From a checkpoint of a small transformer trained on Wikipedia: width 512.
Each number is 500 + 25 x the weight over its row's rms, rounded and kept within 0 to 999. Layers, rows and columns count from 0. Numbers have three digits each. The size before them is the row's rms in percent of the matrix's.

# up: layer 5 MLP up, 1344x512, rms 0.029, rows 1067-1073, columns 0-127
# down: layer 5 MLP down (transposed), 1344x512, rms 0.0261, rows 1067-1073, columns 0-127
# gate: layer 5 MLP gate, 1344x512, rms 0.0288, rows 1068-1074, columns 0-127
up1067 103:463553490507481485516540507463505478526465535514514492497476476509490523510472452545486498513511527472441479513501472475532509467474508485467518519474505527497481469483493484484535488521494470491477509553443517508452494479498476436538539498525515495508535553475471463523502490510538542478501479501543506497493516487509470509508508493459472528524517494499483469491497452489497519492495
down1067 104:503501506461469455483487495509482534496530496505432503488524460487515455514491487486457501471536507471555456540513470508529483521551512533559456481501512510522526511479523495493471500541475523472498506455505532480525470525522507480497470496466487492506506530469504426482472490489486495516516520487491496468492512472455498495522495522470487524484504499503525478529512516476471499513557
gate1068 097:500503481507476479524524486489491471501476472531543507513449489465473542483507484492484494506498556491520539468504507471495467505522507517541476494471518480494465467512520506522576521522461465521468524491460521534520488512490522506483509488488479509488505484518478498507529495452498483504500511472482538529501494512532468488504511505512446513509535492502474508530506525475492492551506
up1068 093:468479498508462534508513491483492512512459509526491487503456508435503522495507481512511491544479528485519502492534463502475483514452472517499498498483524497460547494462535506544556504523486457541504514447475512569519536498495490509482481536493450530531503474532466509523523506518529532495487511533484524488522507529455492507540479502533489478546517494480491450511515502522491469490489
down1068 095:518507556497551462479506500530523495491511483511513510490508525565504482501532492479490482451545471504491517526463504458507508500503502462508503514506506504514461492528473468466446457480494518511496509531518483461464471488492486488484516492511516510443538549491493469515471472525511467500523472489531478527509463499515505496496514508470555480465525522470514502474495503532497523457480
gate1069 107:520485488519518486524477519512478507532462490488474498516480522479506478508506506470507521518508524520475517496541517504476491487479506507467445551505472506518521462488545476541506546497513524480551480510456508526502496487476514508472489481537510473502500502551517447538517527461492536551545477524460484540518459491528562505527522489495482539447497505516475499477565526477511472504482
up1069 107:494493488494503503498490457500472451501484518482502521486541513495527493510525458479534517537509529526446553500527497493570453522515484452512512514487522538422513495526514498492503471544472500488514556527482533482474527481491466526464490474532504479485485506531481531537469496499512492521477501516544510481495494513508486490563478506454533519452485484459516485495466492489500436536523
down1069 109:510522532494518537536489543492472535504505493504486497523496498530511503520519447503504459491476491507483455518531462505494502476533500499517509493471517512514523486513471478504499532540523494478519516470510484507511505468506551460501485484485518481488461504494488486509507498505524476482484471487537465516499526509513533486496499461512493473542501524483514508477520517512554452509470
gate1070 094:484539525524511495549520511540474516506503528490498512484486468517510475508513516476470494496494505488487465537512503471498536499484528497481476510500467501540534510517512503491452496509496506523525474513493437478530487466514499523525504522485547509489489444521494460462523479502489455500467499523542503490459471525505502486479465480495522516494498499516473493513482468477518480470490
up1070 097:466532471507472516486497525543464483495513529489496536494514491532496494536486520492498495518515518490466503477489500530519516478461491511483497492515494537450555491521495506502429508498493524533495544519446484513459507446463493530492511524496518534502506484542493468524478488506567490480463503510516518440497470496448512461471426471471513535527507433487477449484479441485523513481463
down1070 094:502483499503543507441506503480504473509492469525482464496493529505490533474519447501519496459484511515507519536527510478517465516527504496554491512499514461481504487502498505526514520466483481496467489502568570507498510511493482479506451480484478451481488544488489554488492505528446505490540517491496491531490541522523485508515550514511481474510503534510524526523500539527473484549500
gate1071 105:492481494483477516464534495495481495469507493521492507526486497486519520488516457473489452494496526496480501474495503480527509482497489483534489506464497524463525472478474529494482570491447515480453558485492475523484478481523530445499504542489528488511546502457438480487499507493523495480498539550492478515481491514472516481489509495557531472518498471489497522437496529497488546514529
up1071 105:528492501497518481473480494483544477498457466486519459481500513531495505467509504498499510498499515492513438514488494478526462481464483503543525503481527476451505513476458492530467497511503502483508512479483471511502469524482495455542460519486471495508515501490502496483508523530515507487465506535512476538460509515494473523500520529470506457460486492501490549519523477483475510492483
down1071 103:467483501504464500499463502521491494491532505516545474468501524539475492504482522476510504524498513487494482500546509505478531473487518521496500449493504506518532525518522516470527475497483558488510448518523510506494512479491518521483513486545524510499466527490466481478506463466479574516484477489533474472489518517507504514478571477501512503535483485464506491518517522534568512503506
gate1072 102:558513522508505512468465472495478515472473502491470492495529538535545492510484514517501503532526507508530548550503517524494515461531587495544528507484504506494488487485468457503508489524486471488480540480534523511472517491517492517504489490479534503463521483539450446472530491525450510504472524515505535518477498485523495499502528500480507510435507482478504523513518521558524495473498
up1072 104:464461513511500530482512547497465520505504530509461515503483490471457496530496515525515488476498507534499530486514471495469446498504518510560499493488511507467481492528525559520480497438516509529480509508509522496567474516517490504475505479509512465509491483484527522468438511525497540455534512572479474470506520510511539514551528473539494538502491532532498505443503534489492514510492
down1072 105:519499484504499539460522469468518520491457472484463451508484565488527477460518515499520506494526506510480523561461497523503550460487520502491582503468490495496502531477518506476489513493502467534509499482491545520483529503498475513505476494478503488500494529554500486500521470536494530512518480497475512490513491512516485486505522487501551464517532499467514546485493509551530462484475
gate1073 095:502488517489465448465538496504491491521485493486522481538500522441510530507517516533528538509511525512516512508493534500500515498466502503465477489502460473536447509483577498479479533539493553523511527544498482510474469528456504512520540482520541525524527451528484505520454480458490498493491500519495449510538513462514498461464516503539488525446512486513499529486485527497507513495516
up1073 093:544475525527487508521502517473471525500482514513480504491503497451534444459490502508521480504529518486505482516530483512534496498501513516470477510465461465484479522505540485519551498525451537472496499518459526507501503538522444518531526477512483507529514455509515477495479467514460465493496455495486482524488498542522520507516521518534490492459503464563493475486516542464519479508513
down1073 095:465518496478512411502522468507508467488487475472513480493505517510477570513491531459498508491461494485478473493469528532509439489477501456511508549552461522517506470478502506453472483497552472517513512483534446483462479496496552485473506498480526494475487526475525506492529512489531507511481499510520462483523525454493502490510504481481481491491497468536526526464481506509476534520500
gate1074 096:498525520521540545473500506508419502494499493472525490502495501483520447468493541521570518471506525466529495498519453512472515521526481494537508497483499539512534518488428474515539497503521493481518488495503471492510492496527502483484494488504462507515456478524510497458505495492495536510486531501494499533482465518522482506487507478491516511493458468494504510520528526485542511506491